From a checkpoint of a small transformer trained on Wikipedia: 6 heads of 64, normalized queries and keys.
Each number is 128 + 32 x the weight over its row's rms, rounded and kept within 0 to 255. Layers, rows and columns count from 0. Numbers have three digits each. The size before them is the row's rms in percent of the matrix's.

# layer 2 MLP down, 384x1024, rms 0.0886, rows 152-202, columns 384-511
101:128102082154144169099133149175088069074191135094138114115202104121103108094109077174127130147105105161125151149091137165104127129118128176084103172147186129116114137143085109063192102102128128153141103078113136164157082163112138140136094122142070112106115125144139095122131127140124113147130109126127132164146159103151158109130104066133111134085068108157147147123088128124115121111099
095:109095115089172113213062109140143051144120107098145135112139119132155131116103108183142138106155144158171150133172143113124135171139153128124137144144139122117103106155138096197160152095088110062120120101095120156129197184081103097141150095151109140098167120117155151169143196224090164099115178122165085116176082124070151149187134147125218106125171174113095083141146131108168141113110
106:104168133110155102142151160093106134116135152099177077094075168133159166165063163210169173190099103158125071122097137158220173110131082162125160165143138140124164116128128108084144105108140140026051182139118152194156196084114161117180156127088147096142146186149102131145131152156088103142139081148115138136087093104132136170125086162211132118129167156122139092103155148096104167153126
099:101121160110100132188114148151115234169091094104171155114146193141103189100109131164135102107150133131130155083103170130110163117051214124106121154128161094116106150072157113166052103148141173167132144140107151063151114151117083126103145078119127117123100122082131132106182099127176114117136126102115137132149109091140146073121131173156064128178114148070161164132166100137108117072147
107:079110101166110172162122136186184102112163149153193109105166181104097093135124134141126137112144150140097083113151122108051153107169158144141146157090098149142142098165078176137152121150094127140077095143123095079100090120140109166187082131067139098129111131207115157108070108108113099082118096159182128122206078116102178112155208101202183023138202159136107134143101072126110152132137
103:153204078184077083071149189096088090131177128146111135159179172071156156192128131134145161157172123072114119130174130177169058123087133139127106109140171108129188127133098092121190135167075138139113141146077133119153149188170183152175113130118067159102109101137077115112103120102145088145160109179093211086152159138116091151116157106134137130127151118126182140105150107139145163082109
102:143133068135131101092178104147184146155175101105100118122137111098101124105118137123140113075137099144126128124125104183077125135083079137127124095156173096109133041176078160130116076156097124149072128187125132122139084123143158162167128137085102095094112096108114045165131118111084134111172125095143104140086124093092116218120106090092182106138135086088154149154139144141213188146189
101:196180149119114132102089152120125100101082129076150153096122162092144120143192137113121120112088108161158100149135123089154132098123134075130113096132109167058133134131073118167113106085131145092119116146149159109137166126141134095113089151150095151084137168145131131139128111049122064107077118066181076156111125152158139119087178180116060068182105139070113088090138094127087129124111
097:087119142102163108107138157137170144135135071093170133097120117197119155092143127166141180096145108151069150125095084131135147104165073097132088085103076166098093189108129162122172136130069095159107147102141131090122111162086086084064110142138163095222116120096098134145139068091085097099082100103169158085104189121161124111120144156177074122101112133117128121098151159131057153159079
102:125131145145123113148094112165145149124143121112120122154082137114051101053105155100120120134092153136168128094160110104117195076195091177095110095115113147157135099077077146133136098124125125147146111129134121131198132090140134161095174093161142129104125139112112093120133109122133141135122158127115145111062121094135124156141102204152150170156145121173167126120098109136098148164078
096:171081085126149140193134126154117152136163095100087142081140184177107149105098090122153144133195145049107163113195136126063064173142109085093140097081184105083119124169075112198145111167178142134140137124149150109128122126198132095174128109147121112090080148109162140135125128095171171089122125156122169102099098112108160129136154154163166149149143118149119089108103124146136098171093
105:126107135107120099177111122163140169074180114159102119111103144114142086139152144143159191129186077150067148114121137100131180128160102055086171106118109135150098188100125188044145125095084110105081115110097144133097085143152099184173107127124137156108069118146115156133125140141091163144110148165143145078141168160127110129116122146089103111081094125060174141144122143143116175163129
101:145126094199164065115121163165129134095176141107076142142160121140147156160129186116099090088124124050067123110136131113149154126140153147157149118095126153117145123122168111157102171156139154129123152099090081106084084158115078089123123175007190124132153114124115146101160116190097163230080085086132092165132134131136131111068077122087078113143140142110098126154185140167097114117147
102:186135134129129135150128100145132116118128150115143158116112107072189158115141081125116115140121157140137127135130115101179110125112120103119130107124108129104145143130133132146098165124134117127154135090121185099035116095193134124125107113155099072170154095100096123078136171142110137094168112177152137125089138133056135102114131134106117194164115126090128179127182096037126090143122
107:089129156103114126192151141119077135107108130148194145127119112085174146091122128129116131137120158131152086063073155105107153113171172128154204120173152161128141144137115136150101072116108129176124117088125109092148129186167063083152084143029107126096109096081142131133135141095182162070165130145057126115137110104126107100138188104130109111161125141167130136118103121112095099163095
103:184118074161136068193119120163126103135165122105077139045105164101078124116135086109102100117152128125155162111193122138057214112171167131088139103147131129137135146150142130116082085084103148121124105157164106100162136145169151117191150128150166137139106152142091113136108104147116210104128160158164222101143095046151184146197181061114154117171100098065147120131174099143134166159128
100:166099175114159077109191127138130100188121149089170171101187098110104145109125116093111079120120073062101139156118100173073118128129140144145146117101124143142125080143149076115165118173199204144109096157152144112122189120111085146147071159163130159094172147069134126182109117097117130160104083159161184129149126123195151133127185159111113050144136114144144088083110203121136155203163
098:155173180171070087099150129111152057127088097089165136116154116170127093108121108175131133132117136038173106119115124114108150147086143085112096093096080155092177131160125096162143093069169136114104098116153186146159121186152115134103094111169140115061136128134132168103096125099110145127173096138101146137117119127134126132081113112118065157168109130180083139110123096071155135138137
094:122141094102147132128073133106139149073158125144110086128135110185113114146143123154115169127169126112179090123144102102048088183164141155156146108147163152122112107117174136114152163160095140116112138100134126087163081108109127124153115200169148123071123154154132123077127124118067151132095175134120137062139104126051105149133136145119138152144164149086141166123118143108151147073157
100:143075118112125059106112153133130163169148156129143139139106159078092142155126155130136105157104133110119129088127110114034162084157136183131108119119137125101060069118195090064100108148078127104152149119111147132115129136113208151068158138146120141186136151118143226099114174104159141122103077133081101051091102185130103138155107082108065144106105118175202083121189117087145139085089
091:138187122147128099125113177127126131115157160076112175102085145133196115085142087118140127128130134214108110146114092196090104157107088139164127097128084178145181115098156171172101146131134113091099136126080099167128090153070169142155135113142100142175197091079090092107052129081117153149138139189111102117169089150134090128124174129115128179132142157171124157141150084150087112114157
096:124121137140111109154102106149100149144144144107089155166189109089119109164061144176167117182089139057144109124117171137045128165124168114127156139121087135101162138138102149153104078091095111100134151150115144083117139096102137164087178099036192128068087088121092100073137122098092110139131144109158124119200110085079141122145151169164097145129129159152124090118169110115094176150086
099:177115129132126124126131083135146154139101131191023209172129124167169108132129100149096182125094094149171183138102104149195128144111133106142129120131151143115164134101120105108150137161093088073140117139191122131126175134144129134147129117123089114160107174192102174157135162170069131103150139093115122179122108156133041108134106124227141168159160137058121169183098131092145153118164
101:125148131118086129106139096098119104131115112132142074073098116061103146081142096070096072120129111042141160079091125156100141126112170128100080209109077141134142148136056120169076210091106124115086123135114179143085172097102195173067131097139135102120124115107109065174110134127116036127134118132099133151114144158165102159136115103101133176135140126183093165197097185131106128114154
090:119099205081090126101131135111094140167170088139164123118138158141117032044151166127100128111148099141122213170133119101122097117145120125154123126138106112105143140140196086127097092068157087134185092097110101196131130139136122100151170094152146155147124157148204162134122071101142165088101154090135153089114159159098135139139149156144100114109115154094161171120197140133182129124066
103:124135152151126108111096160097134164137103092125132082146148098156172099118143120130147130117163126103126101108084157149149085107103122122119130104104161177143133168127140062150194156095135108137144102141142099152217121141090157076088083097117131162065090163152110113164175164136119169161113084176124141118125130092139147169172170074098128065126141148134132071071147207126099118136105
100:159154139141084067044108175102078113140171145142140165139157117122066117119180108112147173153203136062083115132114069176105086168148116086120161154152147107149113098155112135182144098134131142105134124129181114135101126110047133149121114121111143185060162140163140238119203175138060111154075126117160144135086120119157105181126116170144087143164114082083173087111144062106099150120163
101:104138124158091115173119091158109181145151122148196139099093129143070151155157165144152077103202148103128083112159077127123125197119112221049210144110094117103122214136129113064143121108144132065129116147105098138112154153179151146133148097144099092145161150162147113128180196134114129138132100146123171122148084111127139152069134103058154061189142073101121200128173137108164064115122
096:107074108176150129063101100144102148172179072115178099115123131156075120178176147153121073141154156184145141094108141075123132123121159095159106043198147131123090123134052142028148160094143086152158235146141098127118154181130116140205110086142168073132130161164137121147110133113137083139128114136168091120122106115125092112114091107114141099149106116100151101106117089159111135125214
108:158125146135146112144141086144140108156145162143165141155118145101144124118152123138148172152129113134126092150142086163080121130153082061136156145141125114082165114104125118203129145100085077184137122122146153147130112097151125122150118093089149117107137123100166135099110152127176164165082106132153102150158135096121172102129209155141129106130109168117158122091145070151145108096169
110:096115139118193081091122079161135150112144102077118151123118115172139138130138157169105115147094041129101131159137176114048123108238146082152143100130132112138103130133104110096136131183113094110128134123092068131100092102120122162163127151155121090187133118163146134178126148067150122092038111166113140093104098160134063119142138148120165170142096166177099139077108099147139120132120
090:145205145080144133144116052131186121053125120128128143077168099149167142119186140132105102131109169176191156229128139139113115071170118110157105113101147140089162132100161150132104125150075098093121159137115126160118149128117080091144167144076074196078099126107139185104177131149101137195111137145070123111138152078111155075103145154161111102122144097086141155023185088117168086120137
098:094084104122129132158158149175131140122127138106133069107104135158168026123070150138107108186137153110189127116094119129112128084076106105146153056129170174112078176146074124121109145079127124130136135095149152143091095119182201133157096196175131145130147092152091137122099086131159077095177107139118150082136136117069098085089135120167113124160193171091153099124123198159144156140123
101:097074165137141121169186116138114160085144157148154086096126155149129133100115146146121158072173133090120105125236106149074110153084101132149099150154121130109155121175133128097083125136123144105063145104135078154115152031187179121107155159086129133147090085129160155174092126157057123137087148153128073120033156091145090159120111109100177111150223176125121141078142142060130109174078
100:126146156131124195151120187161120166172155137159079126139194033164100091106061146160093141117087111143119167202107080195096147115112091120112168148161164128068111111085133141103079099118111098169174128128104138117155163120123135141183100138146115150132124095157122096108057164177129136146084106130111179135111164119116115180114142123145102146141094125142133108136164120125124118105092
099:059134140117124137052147087119090198189125104113120152115121091110152120153161134151131119121107121114117163109138127151123129186066177152135124144105116154164105115130091092068112124181136083121059167117118160097104193105057185152150124122121148122139123187177081153139130136130107097066129124103139124104083152146131078132161154160128118075131146108121133112126131156144113157191126
100:079194151128090132131159109115123151110120170114128117178151132128146085138122176138076061163096149226129110131162164115153149117158137158129109154182165164168091106103124166143140166196141114112131130148122111120022132154103102123155126166045087111134075073110134082150116140177132111177121185107112120185140109218116195080143151183143111096100120143120055116126109178084098145129142
100:107115150161102084123107108114113155112126128131068104100127125126130129110109106123089125112146067133139093081150127124146118086167149156160136165149122142136110103130131129150119093117172149186091099115155198138075167137133154149084094136098095099131136132171115181152122140193125107171128133083124122105114113135103102065056124148130108197097090120140106144107142156114161181088163
104:073136176169133154159105109121139142110114188072121178137131144101134118119143109154165100097128108102100130149136143161114046142167050164114095060178148146120124107117203128129103153136130126140082158073081125139107114144181161111088152113103187100145132082166118120095081119156115095111155168126152188128122085163093087128106156158130123119102213164174131135078102176093145074145130
097:176124164170110111050137125137124087121090114164170074094134136068085141119160059104076120135170137152116147103112129099199185156162135133149094192130124142159094114104137128101095197093124168115129158126099133108106149120107194124220175132168172157091186125181091176114156134117116129165134091094121144046094089137108120109114108165148107146182117171163110118179148122154154182121180
104:133100120113123166103085107074125129131169094116201106159132123179147139143140131119057116074114124235151136188158122099228127143139139173145117150081121120134126159136149162138189044142153104131114158160095118160146129120188170192130103181105114121139132140148164114174081113166122173144135114113173165151082134122153159163114139098127159069144127111092075155126111096175091140086142
092:092097130142130150112139131184178097137102107153135126110136132117087099087118176195097078182089184184168134116119169120151182095128135112098100132068167108120125151152079140151126078136145145167153178156112104120091135142145135106143087113150161148124150131084107119161123094142103172134097144107131138126128125103101113116160090064134111123122054176136090110122144139120111157169155
105:149142102127069145147087113126118128104102166142158098139122126177173105154120144114086136110127144044091103117155133131088163149189030073119073105149161113128100141160140143203139109131154143137089083182165116098181082077138100118162133174090083136076137114107148102148109093091154087171128137180163120187110144146140119168092132101127144115112118108164137090158180133133119183110155
102:102161099164149106156179147147129082133164153141089184146099162153156102178133170111133148147107101159143103078096136165107145096106118110164099085063078171137101068199134137163150122102137121109152151158122129123156130103103176113164144181137190153130080091167112125107141132203185170141109139105148098105169122174105147128134096088048111159115097171170047104183141130096165077095084
100:119104125093156130094109162127112156160143100163131207203127091168142154114121113090136151080107165138099144167124124136103167201127118065103066141077098138151116149177161106178141169071163142096168112154140089127162146146205145127137085133084169099156155159149121114180121153138128129137181076139105101162098131092126110111119114127153076165147062157149130083092111199145105111110131
101:157107126156125156174145125144163137117141128142160109141167123139108103161142099114083111101142148153152136099120173142130125093141100092115138103122119110135107127177147142117113090112134134134165186146161102061124152118138174144134086125162104133112141098147175177118120105123127115077116126153146114142112118093118114140146196098163183161128147113139124084183121103132208128150112
101:165122191135086131167075091149123113110079075115236127132109118211128163118166058081136194215110108184135135149131115106177124134140113116143126160141096118107167131112100093168125073121077141123151095071075103158149101140175098085084128066139144179128101130132194111066177116147143065087130122099125142132124155163140092119119131152168153120107180126131154133170159147186139101099144
096:145142161116100137108179123134173131126167075129149131090176171124090140113071112121113141121050167148143097080180150143116194147161066140121110158114114155120152088128149132020144094161133164114178140134131109092089119102057112143116160199153179110143126150139153163133097130128159139133164121112126134129117059128184160095110132088117075091159073165143117129108136162124114094146142
096:129152112109154074126118076136108129174171099138121162147176131093097152102114157084119095073148084122137134157119154144076147114201154124165130138144112111174179164174144128153139117180111118184095129151114152149123153120138076153129091173140089108186137082147087160051105138122115106085136147101136106154134089126138170193136099105137099089141069091123096131101143160111099133119138
100:135150125149141138103155158091198119165197154101147132172137133140084158116110124115119111157083129174122147094167176144179153101154081166156153121120131142143154137192125075156131116113104087108141114142105104185109105116061126145107124111214145103150106155091137132176112161091148124127162160086117128170157171142157160082130137101159141081125082144140141175148092088145091153130118
093:142136150173087159168121076157135207050149104119115097091122156120110124106089168117098152141129129081094145056130126142016153145088079108153137081141125089112134084124137178116103134115139140153142123144094153071100189070180120112128099089128115120159150077125134143148079136124095122151118115119123122134154121103181096136050110149142185154195127132122121080143160137143203112117094